Weights of a small GPT-style language model, trained from scratch on English Wikipedia: vocabulary 8192.
Each number is 500 + 50 x the weight over its row's rms, rounded and kept within 0 to 999. Layers, rows and columns count from 0. Numbers have three digits each. The size before them is the row's rms in percent of the matrix's.

# layer 3 attention value, 512x512, rms 0.0434, rows 363-511, columns 320-383
104:497513491557465493496460443491478564540491535490563496469573478546530503553435624617489474472574463506513551514531586455465536454578503493413603528461575423407440547510570442474551499470618439
094:421493461546512516442401426489421534481480559441496396530566480564475493532543532519535401440550536600443502565501431424485474559482591403458414486519520463502383556550411516522462555511513509
100:553392509518494610508536498570536498500533530513494505554483454515502507441428511634531450493470514524501454464548392524412538496515558482476515443519594549554493458507526555529439508412503497
098:499501585564517494493553458517398474527484423415481504597426512486491501489570354478437563468453509611505573555453530489534441421485516477538554475509555597618385496471565635445470460425476550
101:505508459551510463478473447583420506438487500486503465418500475525490539430567473484450469505524501652581388549312410574557452474492534575462378541581463485503420544593551469498447417530592522
103:445436570481520583515408454593508565573578457503447530565635517567597455536473419429563462514417491439418593500528461462522479526537480482553613539478500446530516515544508388548526443319513547
092:514511557528519585544519395433466538430465533503492453488514448495584548457419474469465500559479521544459514534407619471446445573426543494587493564542424462499577590535481593413391490535526490
145:453421575488479474474456502481435484486483531470571545493409485436495541587402427518478515409465521583471490513513438597564470524613473543588500409452497494489481480465497463448523606458540544
098:517559489516441580494485387465503488519546526505548540533487553579542486520425565547518491520518511438537397398565458549456519426415497452510482572507488477591498597516500437602522519445499547
102:467432498518557388526540493460497520527493538474519449517567522515584531445573522553558510595566475568463402555424552471500525458531541536511533466528454517541454498596445542492483503498440449
094:483496484514481543508576525481486491518525499505373473613470480552529439429485409541558441513565561482478635503588508500387427461531540473512560412554516501521433459420517485635481453474551445
096:566458523524431508532553549440507535489473522547479501545396407472447585433458506554536491464454452564396506581437463569509532477397495545469497555478442445482446537516511559443437581494521556
097:468525603505482419412585483562535560415553512554486407520496623422499464454505476494469521466479518437507533416589505493520558573576552513471500476447509536443417440501478440620558519559466469
105:520517469532497463410452598528463480434464432490452500543537462490577507484496465544545476462513448491505480439445499598524477554618387529405533534487430501415587501503472521459509437512478538
091:505441478562566503539580576419469564502461467514505524454434463537401522534385459484448462548489501532407619548470459480412570419445536484547446495500441567546531558416502409540545499456503412
093:605421508450440383465479474509472511490507535534502423477508618445470478507545514506503555510484431469497422446502578516505549412509476478506559499486425554498559446586521486560500499502452501
097:520488480557532520540489411526527516477480458477551419527490463500529499610434557515460546403595513485510503531543494577579465410591495566493497480578499468419480500550529436462546520507553443
102:529505535516455522490464465443433565527498652573531503536496498462534442462478545447467443544520522435458442578515444493508548536434530518540505520499428403505570516541573542515515529635618487
103:641449550526438588486599520488475478494530433491475498518437465554503528466503470415516414446466489464524598531506403503494484411417450461523432485514521515609524492470484518585602599430440441
091:416491556465448495430559507545552521552477545455497574516436518530506477535402536552597473527520468468583472459501523538532451379463400404554451487565517539550469489527477477507597499513510536
096:578564496547485566469593454505446481415497606417520515529402495437530470573521500567544523543425569612493554531425508490478524437550551447498489503483480454603495462504593539492451534577632519
091:454528569528512500484543487508435573503598547515456472544505555514517524504505488565544560435460573609486448559529514399478479558495415452537420547559627468520471447516626530512563572442498478
099:513471505458520616493526467454485461456439501546534532567516543448495444580384540457506473434549534542412523614471460545467431547572570459554537551524450430440492452512480477492538616512480488
097:472464455509520464479541469509520507528597452474406483477451513455501451479470518538489482477489461542467497502448572482553525492483432514397507410514532465496577568407539469552593488415489505
095:461478551429600513471501481472518442505454541532492537487571521634516512536505544454524460548460493441461559527566425515529536568460510660547485546566586562394484526446431438571513553574531467
100:551455482546436457456504478536511516394470440568476486578457439537497513525481517499434472519453535561497566556445581480498551426534616475379431528577477491427432493439464455548512559503494476
095:496579486558513566460523444416457506560406487447423441479552484450440520466492545502587475537464527600464478611464487497556457522504466616394530546542512527483456600424451404516519488462507390
096:530486455432481488490530426595489504488472496482565461451478448423589489512456425480496530437518396487539514558429490545594532599506592532512569422517569414425402568541542457494461424571460442
094:515460476437533451579547562503461601458445563512471499512567558571430485507476404554460491557480442496589525482551411441440467443563455552572472485427437537514456549485550475437486526487496405
105:511453508453470490474466484325530436460548551579538588576518460480566596490390513565429523507455541430530480490538588535622448563574424470516507456392508454492520589517431462562448488533477478
095:496556514515481610418403498473481518454577466552533579456460456500445548423550422505497569522522503483534478598594417480547605425606504453476534460414481449432524398470537489573528538510511474
100:614471565464447508467488514465469539545472568468492504467512534488446475556530503499548539476450505541417552547627508560451543480514455425519534539564515502476483473411426454495521520586535509
085:502486582574559536523451508461534418566580549463563563470496453437560525411463485589562502540547523458544591592424531478500483466501562550432541416388501554523490502570528492496433396576491434
101:509492416638411465549544564538466500500507454517529490610429475444517524436603427464476591503484474466561444477525427507495484511399476446442451505569479473501461469536497555435634537594559448
089:512462477525469484492445405511435529483425459588459524494566574416455579496461509466510570506449640543455605555511549462486546420494470540480465473479476548512536568511506428498471553527512441
082:592570494522589519507573507475469451572499562562569549404458486422476549460534555512511424479465473485592483601471518508485518509445477435425502505510491496475516484418454570433540491579399497
096:467566513541572487423492538537470548584513550511481497364473523511529527560571514401500484506527483570496437443591468558614505468436558495539509585614513523482455546516450537439545548451464488
094:624576455546560504537464502473504446377419542472472469513517542585486500538426484469507523559524415546465376442495531572475524495458577536433451484505473438514413497474612543602457582426499501
094:526461535562433548500558540522467496479531500573445540568552487532433463565479564498573584573552541494445494487451621546515482450457438489397436549550481503433492494573533509414536524560499474
091:565541599515537553487435490525582551520493455524491450398540457500399575488462545483507564447471573499535437543511463510463479443540538450445459442571558562431525520410519550477452542553582485
095:498410545490502558495514596451461476570474580464549534432464568501522520555464460563532450441504442539493526539475460559555561498490479432446479483540497458453535488571497481501490528476526558
098:490572449478500598500521545543482390500454399497522456536429548494522434498499471500502385524492525525503522580604561492483500471514562486438501462445485589478538530420513557493554427552488482
090:481484486501560516450562543538503494523409525553553561458491384449448569511506512473509518482531442449546471486507418600462541507467450538502451519410451546544511538455490541476492572545631485
097:605417533448487474461541479505537499564521452568542517513458561464437442578397476524548547530467570459465489538502567427525505454532477406467581470444474492564489525502510578343517537567571474
092:571491442496453470491498575489490448448537499519509450522477445545642428477521398499455501546625462530559541455490464490403476519489439529636479622435487512526413550597404554444422506466476490
098:589438470509566546459624496472528434517484519561567604446474466555536479473548462537632563459508540546533526567547446550504432490486541472544501534417525491452427496485541438552578495459472496
098:492558533538408494459448583491461473577507541561559555476543521474425560523428582529547585531523447502557568527488604561576536389476534453449487496544553545548533551524535527521595446420504439
092:557517437537335456505509526453437466595441478547400610460420536525577509535523463553500536549475470494421498545439522512576473439527453559504557480489519497475479509445580447559502467534472493
094:553538582525372576503504427444479514471467551501479585530553515512563455473446481574467519527442568496393547458554474461478494624491571509657562474509552463496548550509459447540511558564442559
099:522424471479598474570536438523504453537459440416537534540530408451630489473446577510469562455488486520565437436446543479402500435478435521603555528547546603494559504509545497481545540552458473
093:464498454424495452515389543402492598476491447508489511500463609611497595482533461515473580456610451519565492575491494468465496485456390613494611464555473458513574488464639488507510442509463591
097:465487564448433555483601543585519510528506545420435532463480549552580485460596454514543548507511469442544513501404478506439542506491470525441517464552501472539527436450637567521519392546516530
093:551483466520453520488440475506459528479522523575493523500597487390458567400455482498529547507525551474501522542441485491467468532493490618462545392510468493484570523545412437524556490500473505
093:529467552502514493484501550369483517406500548465453384387558486612528585505552443541476468520539453471617501490499424496485520508442495398470495469480440455521528538541461533509572479584484486
092:501505499468505339502377576487380454547453518549591551600554496549426463445415527382464407459499388441465533468522554450484379482427568577406458522581463473483470455543573560511437486400552437
088:539400448517434534530587543536473562474505567457525452486556557487448460440547457442556470474497531544431465507593489444444539472438484540470598597680550445530452450480515564510618483410498447
102:514423565463474452459432516444499430465404475502541543573497463443620566539395533515561508410418484496511465484534516517571554478516445440535497530499473503440495513462527439554501544569537539
097:486426472477501522523458449493438444531448574544436494469558537571469435475411512533549476562465485450484512572496419560477537568433499451522502485563544524472515537470456483590513473568468473
091:548509517442546585500506531543479526482494545563524541481494551470443524487471583484494412532470530430506509530448493474554516522481522526531492518543553604510577518507465587442484473536544477
094:425509510444498440517510458555412562499542516469519547641576635492560493450607461489492443557445551447450471486540468511519518452556597496411528529518585528469436479517437550535477486465495560
099:407553468501591452492484527566563486522460569443407472539505487525527535417500502537513512541450540488485518420513589450510504554573539513446480463398530536542527503517440439529503526417471530
083:496511539501467485439564462511422506514515393549540551562466492561478452472513573535528578513486554480394547505542507447516438559524493473538590487566510516476615455483553391548514536377428490
106:421552461536539539491422502503543565421589539503499530443506446564575525506443505507418477486422558470593565505504558519468526520432547512541517467440526573452567393605467501513425525498507497
099:468462579518423436520561540504541527473557497471465548421480475445457452510498401514533482476498461533399453393542426561497558478555548512507581553394544435491443499568508491508506437396590520
105:467473443573508415493489528518509445567532485590478493640546561479511470465437464395548491600542483514476407486519596465542435458406559475499505430510502487480558471516529433557413605431464479
097:463427463447471439513468510433530465534550442492510561429539578544499562465499517502526657513465543599552391471395516567511490468526465500428478436503486506453512517546420485514546517539545602
092:512487487393505581466629407498535532438581592472487553570582480516539425566544523432507512601544565500468557590485541512598509406486534587415516608468583480511463441539550451496517480503487475
099:449513464513500481570520504416486520535548549513403530483544484517497622425514489531504499481448529464478502427482531541530503466589437519568455531603575550446548457505605520510487501489524575
105:494558458503695440521541410536503466539510471485464520484496457611538558493525533453549434485569435485533547539439528518656547491451519405539442519514483539600541436589475525425471497521534525
094:501445524501546505452552474419498521453589514432477433476455518455541545460518534597523522528530503482481457464532475523474467477541438437505559485451491519484443464493526535515543443532518463
092:434434534492467519505553594518566434523550493493485433420601413571496463520426464584517517446546483505557518568499409520501541516511549498445517556462394558575429488517471529467527489556527449
091:467510563493467419495557477453477510431502428503487551386492510504485527523375506519413507455438483514440464552457485519499503442439516463475531411558483552568502394472455514492543495528563414
110:582447527522452507489447502491490500461490484562474523554474533478520514439495494481482550507441572546538479516551566465550471502568488487499497476482436510464462424506484565586461582539435509
093:421496486504450463485621508521503487400484534514503481543535595549476439469592468415575556536568494565539535484592458512511540457502497481500460553525468581557531439482476515480454560512467498
096:410511526451554424523576458466527447576505567499506581473465470394595553467489551408586445450506517459504525500504499453625519485493476477497473457479467398540443518454501391541539514535594553
092:524507426536404543446440455466471557514506494472428471542499554520527496518500486456542480524458529536495548504559495460513553469496459550417465520589502521501484513429440456506482550487517548
097:552500438460460516523495465599501560559475466501447503506540560496411517461489517518562615450494424418555527414469456526475510492404388472451479439614473487519500414562537457413535522576464392
096:477396565500443481523630570595428474499456467503437582510451511603535519541514502537485484532559498499516520491469687517444457472454479453515421523475477547488583560424539581394509432561482401
100:553492546545502543523523493555449552449603433556538458510444561438575498572513446448601409600577601466387540640586536562485509554510503491360549513524442513487471491493436564512427515471466535
091:475493483494485458562450419524529520408424484587478482545516539481476560593428581486461573579625429501556468494544439476493471485423467520505490627423504533539487523509516508417550503616488467
095:527499463451401483558471480593496482434569413457505397590477552490441521464527403469444539398492570508590432527558510554512497506473533510463462451615608494498467476422570510549483565606412487
092:436491518503473538532496600494536526552473506475459576454487496526494459527469507555486542601562440510508450512542441500471457567593490493509504465474491478603506405509491529482450503523563637
090:610411536551461544526493517454473550560496490466468489532450508512559448483413552526442464417495578571395580533489493528513468497558464479546624541458410526477452487583563587445549513383512432
095:570517499467605601521608553492519492493501580478542474425599450524502595597540502470459436495588551524578421592550483492475426478553383509552528546498563402534426530576499484507534483500615546
094:502579491558487567514513493478545446512481551477477552405458521540577477501514455467468481495459487521633510485491514583507540462495439489460406442530441457496492512497526400482510549527502563
101:556513412508523496489579535448425542492376553542463578491531499448621526475522561530451505607541643583509495493499517429548465567463451421500568531495584473469431452499474484539439585457504502
098:543487632558604520491384450476457458486514499500463448480461549447558549545566513439434473512514360592494435401550513529533489509500438479548512480460537491610535493386497477502500501461485475
105:456512479551481561493551450445493540463524495478523441614576572486586434524586535435439572559551483484419549554476362545490476486549502397601430514566548401510490515575529499533525580549517443
103:515561588471524487433521476465442500485439546397513550483447526460450507427553518521452545507539438435467510434494569489507561492526409421545411535488545388612502472519439477523449574333556512
102:487576495460414499556541495550487516558442541498550443599540464523426534497497564434551439391482481529455455506523568521560453475531539568455535441517479451446493466406507454512442561444525504
103:504367461451516384472538515469433513423480479518512485498485504480504475578489510503472573529530489502348477555468476579489493512538497505500538541445532372539448576597427476528474489569500548
112:541478623484536555544449479516506519438458499518471571527583437546468538620612418497513567529523527604477537515542455526395486568436461535579471490519571452432458534519474403440504537569522489
102:423416445506445483506592518459473500438488642506540441446578523514382473516501485627498485495498403532520497533512481486456575493523483494417444436481593446445515550504492468490405498495496537
099:473559498445523516445503463564556541491542569535462457493541558454557535468484449575610559577477469428506540540507505507556558462563464550503543490436466456458475464503453550508476378488437495
106:501515474563389443462488528497505547397417375513574526536545470502485460457391505576550510466462593524495394479486570468552545584499565466500503512496428518451420493533523524513470463524516469
106:393527496520466606414493581568549427561467498569509505568479497558557550563417393492544464519449425527512436502486442532493506516517488544462422482437523513427526488445367451474445433401558587
108:587482595482472474520512540545477473379493490524528468506505525491430475484521674431607495461526576503506450495592528471481438527468518582483529539546536527562422475517424477478449561597478593
102:640567577482514384487495487487512525460471591443458386468565485578486591453546485517553485459478477461487497449525502559515575447662515385518584496573556492481498433564464497552513505364500529
104:522514508469502548561460548579552585513532600536557467529610471497444465470513539474541462468558426473412508583438533473518481527514374516530545397512507468610474539520449507505485521427467559
106:527483505580422499473500529537534501463554440507413458507405533544433482426530524507505505466507515432588516451525402445543516581493544500583435565494479537416486487557414481563475583447511444
098:461468501497510437469545451418504547541457543423476488427465495493452524469544444506508465477505514510477519573487560455477496534452441540529497593479581531535484420418432474557458533480530577
101:556489485450429489495399414443521510518516511503494434521509480493509475593582460453536453438502646484431498478532442590530508441526542491453506409532619411494528567483529498490483496571522535
107:438527534468476437523546548494493436556422414578500417561533542475476485508564499549544615497476440469519485509445552482454586467559483489411539540478353607497495449430430521559519443473537515
102:497489533527465504483455532478488544567493446474490577574480483491556462575506438554551455460526453485463469468541470507496482574481558524540516430501501441497477493483496439461532529409563476
106:541445504465569544509496510521456567569534564451487561477513570503475495535459530462485507579464524528509455472496535451481462448504362506481439514424505408434570537434527512420455639505566498
102:489475600567466464481457522493559436534471492506550510468521473577531520517455488450478480515437455580552424463467538457494520495488417565508525440467466492518485478547489507514424531570497580
105:501553556518537610444487436457459478499467591473497552423526459549444504580444592508497536469490536414485520539496567525453521539533523618472444454568493447464507483559438624405394447474516464
096:455549402534345407468518516556584561468485455482525533438504519436412526570481499470483537498578527392502485620534493588493457452523492526564551485584458504432491557576436447447393524430473407
100:513483467559523464482503459468458490526475585545510519456490514521536479473558535550532459417500583506584504535504487552411570578521493554530511515401445475519412515571561461445556522540486489
104:490469438558436526514517545529498518459503541497565528519371595528557481503539504492532496500453454553592534421484469550555559421478517527521506503456531473484474465393530410441461543530548577
105:498506647451539529488564523566514472509530561445474516493558420471466526531453491490586581495452540483497399518488538523497559485515530515477526449562473542574572453475525524454550483433514470
107:543482545566389576494522567503513436448498500538540598507518607522487472574452511481425432544501447561539348402549430471502514514445501492512516552494440461442524443610540443515550514554477595
102:506518443478481600450580544564488538352497519525568567456508615470533486553536556497521570574422552551329559561516530431410487466546491479474483555552506585526559507430480465498471605439563508
099:549544499470524511499587520442480526520411448475535575486474440527536593439459504414528516493413484507537540536514479482526514608536454528499500594465516543431441475557451531520524560494467571
104:530489563557533360451526547512446499540501538450530609452507497506445495524377567530525549480438496489439470452515412487480513564451545534416449487480548533534502565538494474570452507432514440
103:484420506484541537411398480491509478486512424503518464468460520419442466492486589444456497575475459431402476454502462489519488487591477409507444492443513398405441490545554527517504507431466432
102:433560453439476493501503521466520520543514533401548554533525563454547515523553582525507526408599567410531576459587393567449557573472470530545533567518553527586485381497487419473525473594488584
099:555541435546556567525523584531463500435483498418424435543614507502469472500560508511509503518476488597451552488490445537474508454534497457505428517500444397531472417431522592524426560440450541
107:472588523557450457556464551505479513469518585451519440445523484543562481472439583401457493530553485495502489472464509520445503535449502491492321535444455472471478421515534507438452569449541504
105:454501473495450515433484451456546486442490537534475419512527554478512496506499507497485532475533487560526453490499561489559453475545509424538520445569531503463559545485486422561569527561538479
107:512570391540458560577481470491437503544534403470524542569427573450448531543587432508599501510416499471553512538442461529518545559541502596441491545446594543480515470457603507543593484497588536
100:461447517590446485547430485406480459555464560573504610567524497472472501451535450495453553492504425585557503400447449450395525544440543579579510526467543533479419455485425484458513529577446466
103:573535410567537473507520535458450505492421494549532530476530489377536494509524481490503482520465467467524622531529518560491465529421549522445507478446509508530507476488551543569530574607503475
105:471460446562449473550448553490508557529534540521537464533511485508469501465485445438518447516476635484559477513506521514553531525582534377455534523445512474481509471522428439521516534443528489
099:489394550497474418525551473470507571493494582449549551508515484483523452624556413459506567494593492534469504518464426539514549399482372476538408517610439503497569557482520521522465429454541420
103:445477565491484542478600514491547506398475459475533472463487432532441546573591473584508553374508521605516574447511489448485481555470548457495511442470481510419506528536460473477516531502555450
100:554465461466493664507456485554531457531441449539523488454501493487425454546555512521637421470535509440472536480575456516456402508535501457466526506477494568486532422551487471469504560499493509
102:513483527482566584440557490560509496415496432550497433509476461513445591624394529453511487480479584426509419471575509464611451405509622536456580457474464541539528470439569563546535439536576496
102:440545501462490498560490539466473485498511484541480428614535514527529484466502585543481496541530519426547499452488396461485532413505579447484454520413498520452461521533534516530503544511558506
141:373464465456558483566517530516478517460445479399523541456407437477532520459552359538441506532486520577527500455545472482515408452524516469509348516567569547523389509504504492485534497549483521
106:456469446565561531562457474559473511537449480421485410574494548468414443471581468464539477524480510492530536456466518492464494445460440469570535550542394527470550454416544547556458515459480537
106:396411542511399423528361458548539528507435436516444537515507454568535542490459541456364533472487500531578468485496485504510488423498589483611377463451471485537489538517548432506427618453427558
105:555367502522509418474557529464512544481415469511513585567500581503524446511520544407531502576543507657409533526535468454545439508437494512618442522521450443368522529461466453489485580539572476
103:493446485495489541503540597481498444468514480507461523535454468457475583429562470511550606506410523436468558470472493468512499476515465394422480526521472425527469454551421598512525531555533520
098:554586518515424488538527478542481494519485482519508519461448436573458527430545561461472480511563561444513475527528442544542483443497476533543368454559560465474575444537504428535549360494440413
107:494429406516464557385472503436474453567459558598490500488514495555468519466566462488483512535568487486530485544447594545477537487466518516466396479526485506563394497432473528617458427558446508
100:567502535451447522431568509556481485503488567561512522500522516553542562467645492552459490507535536377387545490520506548530443477473421566543457535410547473563522561426485540503494537537447572
106:494381518450550482485489520532555508476496526550495480529598468453556464500553576556487484483449522494570425533553487411446417465559434514527500452484490441599596509420546465571532616536545513
105:481535454489422447529443560527540453435516513500567442512550481555522596527483461438393464459601602549505463358514503392555478525482635400584528505585549506443482441511608518593541549561535479
108:484503506556536507481468462530543586501534503516486558514382490515482484482549536499535538582552592538482553531500554588512447423462494455413431535532456483518517493494530483460493563497400452
098:543442472537533498517546462528429441499479443453558512415552515508483441543479537496445458532507525528498603496491477511509415497517430553519540553529455492389397564543519505513523588574533494
112:432463544509537515579468537470546517540421531553541433567438475489481483403443529558417536385606517554585510516571466554468473576650474522532439498595410429439546574566439461467547508457572456
102:583506571551582487481471532547476530469515471496454555597489520431554545479477476433481557497425488560557465442492526413531484508461445438505479442502520533549431391475433488457457475596545588
106:583471612431475483491500542570464393503573494479533527528540517472539496499541454443526454428480428519536519518557587526592472487499504552514563541487398467432602548488477506445501444439471477
101:483574430511500447460450454478522525481548448540502420544549502557540528451465473517435500475478624542487550444488516513600502388552540542530471576425581510582542511486536539536622586451533532
102:523554512500596516471447532488554606461512504432480513491527522484518449523472499454465493470459477576505463560447445506438442428388535492485513547518488495386497526572480523490502624389470486
104:547504480524464464521554484494506567448494497603473507530495461451452562507569463494549600541519461498370572512516486554488552511487412432444524550436491462472430429501457396504592452497499535
100:495473435551491425455446499564452479526478418466497542461577535505442462501490476483534494478501557471483472505487416563523517482487396445557538582606536457532567576473480573417514464572616496
104:464477555620486465550402509520494533563474573496579459537533475549512433494485479454478595468505439478496397435404452394498448535516492508401439501589507399412410580442504459484509503575606519